config = dict(
    hidden_size=128,
    hidden_act='quick_gelu',
    norm_eps=1e-05,
    positions='learned',
    attn_scale=0.177,
    tie_word_embeddings=True,
    learning_rate=0.00595,
    beta1=0.95,
    beta2=0.99,
    train_tokens=202500000,
)
Each number is 200 + 30 x the weight over its row's rms, rounded and kept within 0 to 999. Layers, rows and columns count from 0. The size before them is the row's rms in percent of the matrix's.

# q: layer 3 attention query, 128x128, rms 0.229, rows 0-31, columns 64-127
# k: layer 3 attention key, 128x128, rms 0.206, rows 0-31, columns 64-127
# v: layer 3 attention value, 128x128, rms 0.266, rows 0-20, columns 64-127
# o: layer 3 attention output (transposed), 128x128, rms 0.236, rows 0-19, columns 64-127
q0,140,163,195,190,187,226,227,214,191,195,137,208,212,228,184,232,166,194,208,176,227,209,195,193,235,181,193,186,223,185,231,213,173,277,241,197,202,283,179,222,116,209,217,209,211,179,210,231,216,125,194,188,245,273,217,200,214,215,157,223,228,256,233,220,215
k0,144,189,238,196,225,216,170,209,213,207,194,173,255,186,144,123,242,221,204,204,142,200,193,193,155,176,209,191,209,187,244,217,203,139,210,218,167,178,220,236,258,208,150,195,243,225,187,136,142,205,199,255,165,191,198,178,208,212,235,166,196,219,174,246,176
q1,139,170,244,196,200,192,199,208,262,206,220,228,178,194,200,199,161,214,206,192,170,189,223,213,161,182,246,196,177,195,205,183,177,203,169,261,197,167,180,229,193,214,193,219,201,228,167,192,162,160,143,175,241,228,238,224,254,166,247,126,207,202,219,159,204
k1,131,222,187,194,228,182,180,168,144,181,166,208,187,179,174,170,165,239,242,270,234,190,185,187,201,185,198,159,202,230,202,196,208,180,198,174,200,215,241,217,175,228,201,189,188,200,235,242,213,220,225,228,189,175,99,221,243,228,188,263,172,239,194,235,186
q2,145,211,175,211,207,250,201,177,184,188,170,193,161,233,145,201,160,191,181,188,250,210,178,180,209,215,169,220,183,231,197,225,227,195,230,196,172,184,227,189,182,257,188,164,209,244,225,195,180,135,180,219,168,194,180,224,208,184,228,191,213,201,256,193,260
k2,138,202,179,216,243,168,175,207,152,162,196,253,212,179,285,183,236,206,164,217,200,215,205,183,208,127,188,220,201,163,182,233,258,222,231,236,216,220,190,163,227,183,165,209,260,144,203,246,198,246,198,167,216,216,162,205,201,220,209,201,157,177,191,200,160
q3,143,194,202,188,248,183,212,200,157,208,215,211,197,194,221,205,161,212,216,239,151,124,194,258,183,231,217,249,173,227,202,242,211,174,133,252,191,192,191,201,219,162,160,168,145,256,245,168,164,200,189,237,200,209,215,217,204,179,181,140,204,143,162,188,241
k3,117,219,241,200,187,226,175,214,205,198,165,153,175,221,185,181,180,138,207,200,180,207,210,172,218,240,186,190,195,230,164,179,194,208,195,194,211,191,215,159,165,198,132,226,222,219,178,183,239,199,208,247,185,77,206,222,182,183,236,192,183,211,225,129,152
q4,138,183,201,231,222,206,161,189,218,209,198,156,225,190,181,211,215,146,265,165,206,216,171,195,263,155,187,225,173,165,185,238,230,192,263,219,164,174,252,238,205,212,196,206,264,206,166,217,224,221,189,242,188,183,245,197,190,201,197,207,181,200,196,236,160
k4,140,166,201,187,212,176,181,189,177,221,223,240,215,222,179,216,165,182,172,173,233,217,234,216,156,194,174,189,270,250,198,198,225,170,177,239,223,252,211,178,208,141,212,207,193,197,210,204,228,189,220,129,172,272,183,196,224,226,150,205,231,196,170,172,228
q5,133,183,210,198,202,131,213,200,204,209,217,223,190,142,267,190,193,231,223,180,158,196,191,196,173,230,246,220,187,170,215,258,195,186,237,191,205,229,177,126,163,214,170,188,210,250,183,170,215,221,228,213,212,217,205,239,216,164,190,215,272,142,198,194,212
k5,124,211,216,219,242,245,176,189,231,174,229,216,163,243,246,183,195,193,142,164,192,249,203,201,197,256,147,227,175,185,132,172,197,163,255,231,184,165,178,264,173,194,103,225,205,248,182,197,176,202,186,196,214,230,193,235,217,159,230,193,136,215,182,260,215
q6,127,251,188,187,237,210,192,111,195,213,246,159,205,184,217,188,181,210,240,165,189,189,207,187,225,197,198,237,218,221,188,171,232,218,192,215,180,152,193,205,189,189,193,195,251,186,183,222,212,211,194,181,237,195,173,224,214,203,172,221,249,179,184,224,237
k6,133,179,190,192,187,151,177,234,231,213,194,207,216,214,181,190,204,188,144,216,211,240,192,151,215,187,259,262,175,173,193,217,221,209,244,197,200,180,160,191,215,211,181,191,177,209,201,162,203,208,199,131,203,194,213,224,242,219,236,227,141,171,190,134,172
q7,141,168,166,196,177,165,214,218,239,194,193,214,228,188,165,230,227,197,219,234,219,235,235,212,213,179,181,168,173,208,169,181,170,243,216,168,191,153,197,188,182,221,195,187,176,172,179,228,214,174,236,284,183,225,178,187,145,219,273,126,172,205,202,159,271
k7,139,243,191,191,199,189,222,208,232,220,186,154,153,232,221,199,161,187,208,209,215,199,231,181,223,191,168,190,248,190,232,187,199,184,222,205,213,257,199,190,202,176,236,183,247,179,214,246,224,193,164,206,189,162,224,230,212,224,148,217,164,198,211,244,156
q8,134,227,173,198,235,251,219,156,178,185,169,161,155,154,244,199,198,238,229,212,206,195,210,223,174,211,204,202,224,213,255,180,176,140,176,209,147,194,184,169,152,221,155,286,161,216,167,215,169,160,240,217,205,240,189,177,165,202,199,223,199,197,190,235,220
k8,129,192,183,229,175,243,182,247,154,217,236,207,220,220,219,181,206,207,238,184,203,156,170,171,247,238,165,227,192,176,143,240,199,216,187,226,190,195,200,199,178,143,191,157,190,189,146,209,192,183,169,257,139,164,202,239,226,214,182,231,186,174,197,180,242
q9,135,175,246,193,244,190,203,204,191,200,166,216,161,166,182,180,238,217,195,177,216,168,199,188,150,189,243,246,220,273,199,161,161,171,241,169,216,223,174,195,239,196,184,244,147,161,234,211,169,156,240,190,169,282,233,257,209,215,167,205,174,209,219,190,207
k9,128,192,207,236,184,240,201,177,187,229,218,198,229,202,284,219,204,221,230,182,199,160,196,157,184,205,195,200,194,172,114,258,250,240,217,243,170,198,253,155,180,240,189,116,239,267,167,206,181,223,193,193,207,212,179,152,248,179,206,190,191,230,200,210,218
q10,150,213,173,214,224,277,189,161,204,184,240,167,167,173,248,166,196,189,224,198,144,232,199,155,233,195,167,218,211,202,191,173,231,235,230,236,241,114,211,238,278,191,189,178,226,230,165,214,207,165,156,146,210,182,226,217,168,217,211,199,186,191,236,239,192
k10,146,159,186,168,178,177,201,205,247,193,230,271,259,246,180,227,214,169,235,211,241,203,168,220,171,188,237,187,216,195,134,160,196,151,181,207,208,223,214,212,158,198,216,207,159,170,202,221,223,235,215,221,201,244,199,222,199,245,195,209,264,173,183,174,147
q11,158,206,208,195,249,176,184,185,193,181,223,208,180,191,190,196,230,203,168,166,152,147,216,238,177,234,247,260,184,188,159,218,170,185,225,301,214,245,183,208,181,184,177,194,214,270,165,155,197,228,155,135,237,208,211,213,237,168,198,193,181,211,194,233,227
k11,148,191,213,206,148,210,162,206,179,210,252,204,218,158,215,184,155,182,259,196,195,213,142,232,179,208,200,173,157,280,220,173,223,142,213,195,165,139,251,197,184,189,202,200,194,203,199,203,200,211,215,191,224,131,176,236,213,220,191,248,230,184,213,257,191
q12,125,250,166,161,218,213,210,211,192,207,208,218,243,250,226,213,197,184,167,184,205,170,175,218,218,173,174,229,168,216,181,206,173,173,136,185,153,163,221,233,217,200,193,220,166,177,221,168,164,193,177,139,147,212,204,222,176,173,198,167,166,224,158,210,200
k12,118,161,220,253,176,228,173,145,180,181,231,200,186,159,246,174,185,158,197,219,161,173,240,178,166,225,237,224,219,210,192,176,222,216,201,197,203,273,187,231,173,183,240,194,197,203,181,230,183,230,180,197,226,224,202,205,193,190,217,176,198,213,229,143,166
q13,149,183,211,204,163,163,232,173,234,205,184,193,199,244,217,199,214,204,188,188,227,226,169,187,185,214,127,198,191,183,248,157,185,240,176,195,180,202,195,174,246,138,181,186,231,163,230,225,212,234,173,160,212,196,152,184,135,213,208,134,218,248,171,161,198
k13,122,172,185,238,245,204,239,248,193,185,102,167,214,225,167,203,205,202,192,204,172,204,156,264,205,209,194,196,221,141,213,193,233,216,199,131,204,203,217,158,227,232,191,200,223,154,202,243,142,140,236,204,206,236,203,215,175,197,196,284,140,229,203,183,200
q14,130,220,194,225,204,255,186,195,201,242,177,208,145,185,210,222,228,168,197,189,188,158,192,182,170,232,200,203,192,221,243,224,244,227,198,233,153,166,219,254,250,194,177,214,219,185,196,184,204,158,182,179,133,216,179,222,153,189,219,205,224,198,162,179,264
k14,139,166,180,198,210,160,212,191,195,166,183,170,257,196,214,177,189,227,238,236,182,238,254,235,246,216,192,179,176,155,117,198,179,202,219,200,188,168,220,152,245,188,236,201,166,173,188,201,231,247,232,197,250,162,230,199,202,188,195,201,206,154,235,195,230
q15,151,178,208,169,259,184,182,202,181,186,248,214,183,221,168,154,178,208,223,251,211,178,182,208,147,206,190,210,228,223,173,197,174,209,226,237,189,222,226,208,159,215,200,222,179,228,134,156,188,145,176,236,145,161,201,222,246,208,188,164,183,214,265,202,157
k15,144,212,180,205,204,175,170,153,197,203,182,130,240,155,206,187,216,232,148,190,189,155,201,225,230,194,190,203,189,181,206,216,219,221,197,230,187,169,168,186,165,237,225,217,196,189,234,266,248,220,205,233,225,210,211,190,117,193,219,201,200,225,175,234,166
q16,131,192,197,147,201,132,219,212,200,197,208,219,143,159,192,199,205,259,146,228,210,214,165,151,225,193,203,151,223,207,177,173,182,148,198,220,205,204,224,224,176,178,191,150,243,166,267,237,202,148,232,190,223,225,192,195,149,193,201,204,195,192,173,275,229
k16,152,212,235,206,198,188,206,195,196,185,174,199,200,248,195,227,173,184,273,180,155,210,194,212,157,183,176,219,180,190,207,217,193,197,233,189,186,274,174,181,220,172,192,141,168,161,161,178,193,219,202,253,223,189,190,151,243,220,208,200,187,229,247,201,164
q17,144,225,210,209,209,212,140,152,237,185,237,216,212,249,196,164,183,178,199,169,202,216,160,169,143,179,214,244,156,181,142,210,184,254,209,205,208,158,235,204,209,159,182,181,150,252,208,206,190,267,182,164,222,214,191,213,197,194,229,240,204,204,211,198,185
k17,131,132,156,218,213,191,197,216,238,146,170,184,215,184,192,232,172,183,183,165,230,188,215,104,228,184,186,179,253,218,246,177,219,199,174,182,222,142,190,217,167,242,200,228,230,162,218,236,216,160,198,199,193,181,178,160,186,248,230,175,169,208,172,197,235
q18,144,199,230,227,194,194,224,172,183,220,251,194,212,162,204,171,157,194,184,230,217,185,227,126,199,212,210,149,165,233,219,92,254,113,140,224,221,199,254,172,217,179,200,245,141,226,190,241,247,170,173,234,211,216,211,263,171,204,235,183,211,203,195,153,148
k18,137,228,166,202,153,196,170,170,224,206,228,205,193,223,233,185,230,204,250,199,258,187,129,260,205,227,191,188,233,172,216,212,176,232,240,247,200,227,221,214,198,237,204,167,204,203,206,187,217,215,146,189,210,188,204,181,163,210,190,202,195,171,191,185,265
q19,132,201,193,208,239,206,228,180,171,184,204,183,204,227,186,161,180,177,208,152,199,203,205,229,187,189,203,236,122,153,195,138,194,238,246,229,210,193,220,221,211,226,240,143,195,213,215,183,214,223,158,244,194,201,245,198,148,228,207,176,225,206,224,223,217
k19,137,210,228,221,133,249,181,187,225,206,177,204,193,169,192,202,168,205,150,247,245,196,151,203,188,141,200,174,236,161,203,199,222,180,208,210,172,223,182,178,160,224,204,190,227,167,169,210,205,183,198,217,139,176,200,133,290,234,208,195,205,245,171,163,173
q20,129,263,192,154,155,157,144,224,231,213,200,197,208,204,188,138,222,226,140,196,185,184,223,174,162,228,179,220,177,233,153,271,205,191,242,193,152,199,226,196,176,184,163,180,190,242,215,212,172,178,208,218,205,220,214,251,236,191,234,235,258,235,210,201,118
k20,136,209,199,249,231,252,206,162,255,167,204,196,230,201,252,214,174,167,263,150,205,181,235,211,263,190,180,198,172,186,236,198,191,208,144,226,198,201,138,208,224,204,243,241,228,155,214,193,217,169,224,172,194,175,184,171,172,221,185,215,176,201,193,188,248
q21,152,218,153,138,165,198,187,206,201,233,198,199,189,212,232,217,217,188,197,203,233,277,204,223,231,142,135,220,243,168,192,175,264,214,177,197,229,187,218,220,222,191,223,186,209,148,182,218,251,224,205,215,206,205,194,182,175,197,205,154,288,207,203,218,218
k21,128,195,211,201,186,205,244,221,205,189,203,226,252,255,157,187,225,193,169,173,213,259,195,168,139,202,215,184,214,165,183,185,100,185,242,179,242,209,202,170,146,193,227,207,216,194,232,272,200,218,206,198,163,199,200,219,270,170,184,210,129,179,214,165,162
q22,136,192,216,153,173,188,235,193,215,235,230,191,222,265,141,174,178,213,229,192,288,228,190,189,217,173,164,145,200,208,204,217,203,187,192,163,250,211,199,201,218,178,182,249,233,175,180,235,214,225,165,150,223,229,239,249,209,230,209,185,160,207,237,251,210
k22,148,211,194,223,165,195,154,230,133,208,177,237,256,169,156,248,242,177,193,167,260,238,216,214,202,219,240,186,229,188,216,194,124,178,205,169,186,179,237,228,155,200,171,229,199,184,245,143,177,217,171,246,207,151,163,127,180,205,209,215,225,225,182,163,180
q23,129,220,213,184,207,225,182,223,182,201,233,177,244,281,202,224,216,174,214,152,194,248,196,217,220,222,163,178,221,221,189,209,215,223,138,187,194,180,194,187,198,168,225,173,178,170,253,242,215,206,185,283,203,222,166,251,195,224,215,133,226,223,241,159,183
k23,137,217,222,207,185,189,219,218,197,226,204,180,161,193,139,201,207,160,197,213,242,226,231,228,193,202,235,183,177,208,178,201,193,215,177,205,230,201,199,235,175,213,191,243,290,151,177,153,203,226,271,154,225,179,183,174,150,175,173,233,184,224,184,192,187
q24,136,229,193,177,241,243,225,167,212,161,210,242,161,186,209,202,205,240,230,219,177,223,242,146,177,249,191,210,231,206,143,229,215,212,183,196,172,195,198,214,172,220,138,200,218,197,126,205,230,204,237,212,181,227,201,244,159,180,172,191,181,270,172,188,114
k24,148,152,154,250,254,163,181,208,258,270,181,197,204,187,188,162,208,179,220,188,215,210,217,262,201,163,217,227,202,165,193,218,216,147,213,150,210,190,213,213,165,216,172,193,178,201,261,211,211,202,187,177,211,202,218,192,208,205,229,134,158,178,229,158,247
q25,123,230,214,215,228,174,150,211,194,198,175,235,177,276,262,178,245,240,235,260,165,182,189,182,163,180,212,218,187,178,191,202,206,208,210,253,184,226,216,184,164,194,187,232,207,196,182,183,174,229,268,226,209,183,156,196,212,190,169,254,238,211,197,277,212
k25,119,192,193,232,210,170,212,175,175,190,200,216,218,179,192,226,168,167,196,219,194,240,216,172,219,226,177,187,198,195,203,221,166,212,242,213,192,150,196,200,279,209,220,224,270,208,172,187,186,170,183,252,153,257,214,270,172,212,241,231,213,146,236,193,212
q26,140,192,169,194,167,183,209,226,178,213,179,209,187,200,200,222,258,230,198,148,172,205,188,197,201,149,198,130,234,183,183,187,184,233,223,148,228,217,194,167,175,287,246,143,230,147,174,261,233,200,219,149,195,173,244,182,200,180,196,224,146,173,235,155,159
k26,127,153,197,198,187,236,241,203,120,261,182,210,177,216,239,205,220,129,192,225,175,194,181,229,174,178,195,261,208,163,159,216,175,213,203,204,244,147,196,218,194,156,171,246,216,201,203,134,199,182,209,174,249,241,159,241,219,207,123,187,212,192,194,222,152
q27,143,174,240,166,180,196,180,183,217,181,229,235,194,219,264,168,188,198,243,189,158,185,192,203,197,128,248,154,160,231,187,187,196,219,227,232,195,145,182,253,181,224,154,189,208,233,195,133,198,177,207,227,203,184,224,199,157,168,189,182,174,162,162,213,159
k27,132,253,161,237,205,224,269,177,191,150,209,216,230,176,148,208,151,165,231,191,172,192,224,208,131,209,260,251,184,189,179,227,189,222,224,223,223,194,265,186,156,166,189,255,249,225,221,184,190,240,107,231,202,213,192,182,210,233,233,228,201,184,185,199,149
q28,139,226,164,224,142,179,195,195,178,189,166,199,138,187,242,242,211,233,208,241,171,241,194,190,191,219,197,217,209,174,213,192,192,227,209,228,225,145,224,206,180,190,205,203,251,210,154,132,162,184,202,180,132,183,281,239,253,177,204,215,188,242,207,179,200
k28,138,137,274,147,205,200,214,207,203,206,197,222,246,241,209,155,133,167,207,133,200,181,151,247,217,196,196,228,168,225,214,259,198,187,169,181,205,199,145,224,236,179,209,223,135,184,232,210,200,247,156,200,195,186,155,224,207,214,204,235,166,239,178,176,194
q29,120,218,145,199,162,145,213,231,180,213,207,202,218,214,235,182,150,188,232,222,181,208,212,156,241,203,169,174,220,203,220,230,205,205,203,215,270,166,208,218,137,221,214,165,217,196,203,161,199,222,153,222,214,179,156,210,182,131,157,187,191,171,221,196,197
k29,125,210,196,233,188,247,189,200,244,223,201,210,170,201,130,190,219,175,156,150,197,186,199,252,130,150,219,206,183,151,188,211,157,163,204,179,126,206,207,150,189,202,178,259,153,206,191,176,187,174,284,172,159,156,235,186,157,215,233,251,227,232,173,163,216
q30,123,202,231,218,120,233,196,209,233,200,222,240,239,233,138,203,190,180,168,173,222,216,181,168,198,147,251,191,195,121,203,191,227,195,188,167,239,212,245,191,219,227,168,267,204,174,162,222,200,198,194,243,146,180,210,236,180,235,207,144,214,183,235,201,215
k30,135,185,149,177,207,174,186,184,226,208,183,153,195,200,227,201,224,190,197,188,159,215,234,204,224,204,195,206,226,210,207,150,247,212,228,179,201,158,148,181,185,190,204,199,155,166,258,260,222,254,185,225,198,239,181,160,191,183,218,251,208,220,154,193,218
q31,141,241,242,206,185,201,197,214,196,151,169,193,187,146,270,261,183,201,203,207,160,171,200,221,196,143,198,170,239,185,203,237,173,253,196,206,147,202,203,203,183,206,250,212,188,217,180,216,208,171,188,141,223,179,172,180,249,169,194,239,199,213,182,239,225
k31,130,243,193,210,182,221,209,204,169,151,212,170,219,242,156,209,185,182,206,149,148,245,157,214,193,165,212,230,182,220,167,237,230,174,173,201,206,182,195,220,195,151,159,181,249,156,257,174,181,223,267,182,150,209,264,210,231,144,221,184,225,177,210,222,198
v0,162,164,218,221,222,251,222,186,193,224,209,164,223,213,184,174,188,179,225,205,223,172,157,221,226,219,187,194,195,219,254,186,222,215,203,168,200,210,183,175,216,239,196,184,238,192,184,178,205,226,175,257,239,249,157,236,239,198,221,240,188,204,153,210,257
o0,136,202,179,189,168,169,169,223,209,186,184,188,200,181,217,222,205,199,166,179,191,202,230,189,196,181,193,222,219,173,162,243,201,172,153,193,222,192,221,215,170,146,205,233,203,155,175,219,187,140,215,158,175,176,225,204,179,151,179,211,177,192,249,202,167
v1,125,193,150,171,135,213,197,196,265,227,185,160,196,176,227,189,183,186,171,227,182,181,210,229,187,204,268,203,192,203,168,235,244,209,302,204,215,185,175,240,146,206,216,174,165,176,170,144,223,176,200,204,186,162,160,198,247,231,203,185,193,197,132,194,202
o1,114,192,238,205,274,190,198,206,175,209,216,189,165,189,166,202,188,205,206,200,233,185,202,267,209,227,163,153,195,178,255,201,186,175,200,260,162,236,207,180,262,196,180,217,189,185,174,229,196,192,262,244,149,207,190,236,177,210,163,189,226,194,219,190,193
v2,135,191,202,182,169,201,257,168,198,222,194,177,204,192,212,196,172,200,222,215,246,207,199,213,226,219,207,241,171,206,222,189,237,144,198,192,187,199,182,189,258,255,200,248,209,152,153,189,190,250,196,141,154,206,168,236,198,251,155,166,299,189,228,211,199
o2,109,168,241,224,220,228,209,195,210,179,214,185,227,241,246,169,212,212,199,149,170,161,173,193,171,165,224,195,188,167,212,195,133,198,192,243,236,209,192,234,178,197,210,187,197,181,235,184,228,189,224,228,171,158,229,190,175,169,212,184,147,190,190,206,126
v3,140,197,192,214,146,225,209,164,243,188,204,208,208,249,175,257,196,198,186,182,182,177,213,302,225,240,173,210,186,260,221,193,159,197,166,195,246,199,196,174,200,202,204,174,150,246,259,248,202,162,218,199,173,222,177,213,221,235,233,209,219,164,191,197,198
o3,115,214,196,199,233,174,171,240,156,223,233,187,225,211,199,145,182,217,220,225,228,192,160,172,187,211,248,171,185,143,199,243,202,174,188,186,182,257,237,181,184,170,167,257,224,174,157,217,224,217,203,207,280,181,216,195,187,162,176,213,172,211,237,196,222
v4,138,198,198,189,252,159,193,188,174,250,202,245,188,196,152,153,220,197,193,228,183,233,164,209,205,241,208,194,188,185,185,222,193,231,220,203,202,222,236,190,221,265,246,217,193,194,230,198,192,210,184,292,223,187,218,152,223,215,201,224,185,157,240,212,173
o4,111,223,210,231,212,234,186,202,208,216,213,211,171,206,251,201,180,181,211,199,157,182,215,248,233,169,234,173,205,197,173,151,198,159,180,183,196,201,180,220,180,146,157,209,208,186,139,169,182,227,180,198,194,260,176,208,166,238,173,188,222,229,209,172,220
v5,134,223,199,209,254,188,181,181,177,196,249,255,265,210,201,248,181,182,189,191,219,208,174,207,210,166,135,204,178,165,198,153,169,152,226,172,201,216,187,177,176,231,190,170,205,196,178,222,227,197,176,197,191,182,244,205,197,176,216,188,209,255,131,229,176
o5,121,152,185,179,147,170,189,231,180,238,153,157,176,234,204,191,189,218,205,194,199,249,201,206,172,218,231,222,220,202,165,246,255,213,137,213,180,209,211,220,182,175,148,194,172,158,197,174,144,238,204,192,229,195,185,197,252,253,208,197,206,157,184,136,168
v6,135,234,210,225,203,240,264,180,234,193,156,200,236,182,227,177,227,186,160,183,215,250,195,221,187,178,204,219,184,168,242,183,213,214,149,167,175,154,161,225,206,212,200,189,176,155,151,207,207,234,214,170,182,179,133,229,175,204,239,226,213,166,218,211,192
o6,109,201,245,216,227,214,181,187,206,219,212,156,184,222,173,212,196,202,219,186,216,252,200,215,197,206,226,202,205,229,140,210,220,192,295,190,222,243,170,179,226,198,183,279,215,198,215,219,182,192,209,208,193,197,243,207,209,199,227,195,205,227,175,227,170
v7,142,178,208,229,146,191,222,224,179,182,170,169,192,191,144,228,213,216,210,224,207,198,172,178,186,277,207,171,202,197,274,246,189,130,141,232,207,197,209,140,271,195,174,199,254,195,223,177,179,201,193,241,242,163,211,200,175,228,222,207,245,250,223,195,231
o7,119,248,218,208,249,228,186,228,209,245,204,230,224,153,215,203,144,200,201,196,197,185,228,172,235,180,200,250,186,148,162,143,242,202,207,139,191,169,137,245,153,245,238,209,185,201,181,179,222,179,231,156,192,229,241,208,240,196,184,210,190,174,195,184,169
v8,120,217,169,152,159,150,209,183,169,193,227,176,180,191,178,178,193,198,218,217,184,221,165,240,188,238,195,219,213,182,270,165,183,162,228,177,153,143,217,177,179,170,259,214,223,224,221,186,223,238,242,230,151,214,210,195,178,213,229,236,162,248,211,230,156
o8,108,190,158,223,243,199,219,226,196,168,161,207,221,204,266,180,197,163,241,222,170,201,236,203,179,180,179,209,196,209,215,194,177,244,180,246,244,230,172,287,151,211,234,206,212,201,224,234,177,199,181,151,189,218,178,228,206,170,164,243,193,191,207,201,207
v9,161,151,185,254,276,242,179,236,175,205,254,219,208,259,166,146,197,240,191,215,196,232,195,204,228,162,198,213,202,195,170,226,208,205,218,224,200,233,155,153,200,229,215,183,182,249,196,180,192,135,228,213,187,186,194,170,193,190,215,187,154,125,222,208,207
o9,124,225,227,152,161,153,153,201,182,199,202,190,200,119,244,204,214,178,199,230,228,154,170,206,137,232,206,208,200,233,223,208,175,178,173,155,188,162,215,232,198,168,151,246,205,168,221,187,205,184,164,215,210,209,208,252,245,178,234,212,234,254,186,159,195
v10,132,168,190,224,160,168,224,175,169,235,206,208,205,189,176,209,250,208,185,183,192,184,133,171,206,161,163,235,233,212,183,193,189,155,214,267,164,216,241,246,239,173,211,148,173,215,172,214,209,190,243,207,198,199,246,188,172,219,198,167,250,229,270,210,179
o10,126,202,192,162,236,262,166,220,198,164,262,154,229,225,218,211,155,183,184,215,185,238,239,202,213,165,210,228,186,170,241,162,210,258,208,170,208,154,224,215,220,249,201,234,237,164,185,187,214,218,159,225,220,246,208,209,189,216,235,201,168,186,186,212,199
v11,132,139,217,190,208,198,188,209,181,247,208,214,220,188,140,182,193,181,286,167,213,188,173,210,186,180,192,226,204,208,187,203,203,147,221,193,185,203,160,218,240,208,241,253,184,180,200,201,276,209,192,189,209,216,213,198,203,120,180,206,246,135,223,211,255
o11,109,257,156,258,166,162,229,230,242,191,213,192,209,204,252,186,195,246,191,214,198,208,206,213,176,210,192,174,189,221,237,191,239,223,227,235,249,175,128,187,154,163,188,147,201,243,205,205,164,207,197,230,219,210,211,195,216,200,199,215,185,285,177,162,212
v12,123,170,194,208,177,210,218,233,185,196,252,185,189,230,201,209,206,221,206,250,215,197,192,236,151,191,238,204,177,152,150,225,202,199,170,242,180,188,177,190,213,256,158,168,188,179,141,179,200,205,197,205,230,161,149,201,249,187,227,259,279,231,206,171,252
o12,107,254,213,173,230,145,150,242,164,185,142,240,175,186,209,228,198,212,173,221,191,195,238,154,227,149,168,180,210,196,207,213,196,206,218,176,192,170,182,202,237,201,202,204,159,255,252,255,207,184,217,220,196,230,223,207,211,257,237,222,165,192,228,232,156
v13,124,221,226,187,160,205,228,214,198,198,178,216,268,205,218,155,201,177,193,158,146,186,205,174,229,205,112,186,207,170,183,207,235,230,216,314,165,193,138,199,201,155,205,143,210,190,155,226,226,194,179,160,221,173,198,272,173,175,222,196,203,175,186,189,152
o13,109,258,201,182,216,176,149,185,155,203,209,164,128,219,172,233,220,228,190,234,222,181,187,187,215,205,212,216,195,225,198,206,220,247,262,136,213,224,221,193,199,249,154,276,216,198,224,198,171,172,213,231,199,198,222,151,216,205,201,225,227,213,221,219,191
v14,138,221,168,176,177,217,133,186,175,234,207,184,197,147,227,204,232,208,200,207,186,246,223,172,176,216,179,208,227,176,178,228,244,189,205,198,148,220,164,145,202,202,187,239,185,188,171,205,175,265,220,211,189,169,271,177,242,131,206,252,189,190,225,194,126
o14,111,135,240,220,219,178,235,196,209,208,201,219,204,221,170,216,155,165,152,187,246,151,181,211,202,221,192,242,188,215,216,189,164,202,196,232,241,199,223,217,223,196,251,168,182,250,216,226,235,203,169,159,190,203,161,174,234,265,170,152,223,214,219,203,223
v15,138,207,184,249,201,201,228,192,215,207,221,194,217,212,213,234,246,184,203,217,203,199,170,184,176,207,193,214,173,209,169,170,220,183,260,229,165,203,244,199,203,162,178,228,230,237,216,215,230,185,206,163,169,221,143,212,208,198,181,255,185,186,205,219,196
o15,114,248,250,178,178,186,210,173,183,208,190,217,173,226,172,194,168,237,200,164,183,193,217,172,244,228,184,159,218,253,199,164,259,178,196,183,211,188,210,215,186,233,234,199,160,186,170,195,205,156,196,194,201,151,270,208,179,180,169,203,200,248,193,209,186
v16,118,245,224,169,195,199,214,205,252,177,259,176,245,198,169,194,223,196,236,255,189,243,191,236,184,253,172,255,185,214,257,142,225,213,224,215,163,180,162,204,227,176,179,189,196,175,187,144,210,212,220,235,213,186,218,197,221,220,212,194,216,199,238,167,265
o16,112,168,239,204,242,248,204,194,176,172,174,193,148,199,195,165,219,242,188,209,206,207,233,156,214,161,270,209,205,144,187,221,180,177,175,165,237,256,169,265,183,202,168,205,205,215,194,221,161,222,222,181,150,226,202,213,165,243,193,243,154,158,221,213,181
v17,116,221,220,171,158,153,225,264,126,181,235,172,159,202,209,219,204,224,200,186,224,198,231,231,207,208,253,206,268,146,161,186,192,176,159,214,165,155,190,249,221,187,274,212,180,204,206,230,206,208,200,172,178,203,213,220,225,178,222,165,183,187,192,216,188
o17,110,190,130,227,241,169,187,154,229,226,176,204,177,219,196,199,207,205,211,190,222,208,203,183,199,208,169,238,167,230,206,224,223,224,219,200,198,193,170,165,164,229,159,184,130,219,233,187,138,199,209,203,210,222,222,185,149,191,255,248,206,176,202,195,227
v18,150,182,237,191,189,219,203,195,179,190,225,137,206,215,212,193,235,201,180,190,151,189,159,204,198,199,229,195,213,199,263,191,163,226,197,182,210,207,221,167,153,220,252,144,213,220,230,189,201,167,165,197,120,229,168,200,198,202,226,172,165,199,208,265,112
o18,131,189,162,227,186,196,169,220,182,206,203,228,171,225,198,217,165,214,207,243,208,236,212,184,233,212,187,183,196,201,174,220,226,242,154,179,173,168,144,172,189,207,193,233,172,191,187,229,260,221,229,204,220,169,220,238,229,118,198,168,222,219,222,173,283
v19,153,246,176,191,185,208,241,242,266,177,269,162,185,197,227,220,179,218,235,234,162,201,209,163,151,201,147,134,212,228,184,231,178,247,196,225,179,208,194,227,200,194,284,156,205,216,193,212,214,188,171,173,186,167,149,174,219,212,169,165,222,239,211,198,183
o19,121,213,238,233,225,217,207,188,177,197,145,231,223,228,135,178,247,217,199,145,261,218,207,204,234,195,220,211,150,185,193,244,168,183,215,170,211,172,251,232,203,220,170,221,158,182,231,201,155,237,226,236,156,223,230,218,236,208,222,228,149,215,247,199,212
v20,125,139,172,186,204,144,217,227,179,222,211,121,211,178,225,216,192,129,203,223,178,181,231,160,191,252,204,206,201,253,196,176,194,212,163,256,208,184,168,189,209,202,187,232,165,209,231,193,145,230,262,213,212,201,209,174,181,221,218,221,230,235,201,192,230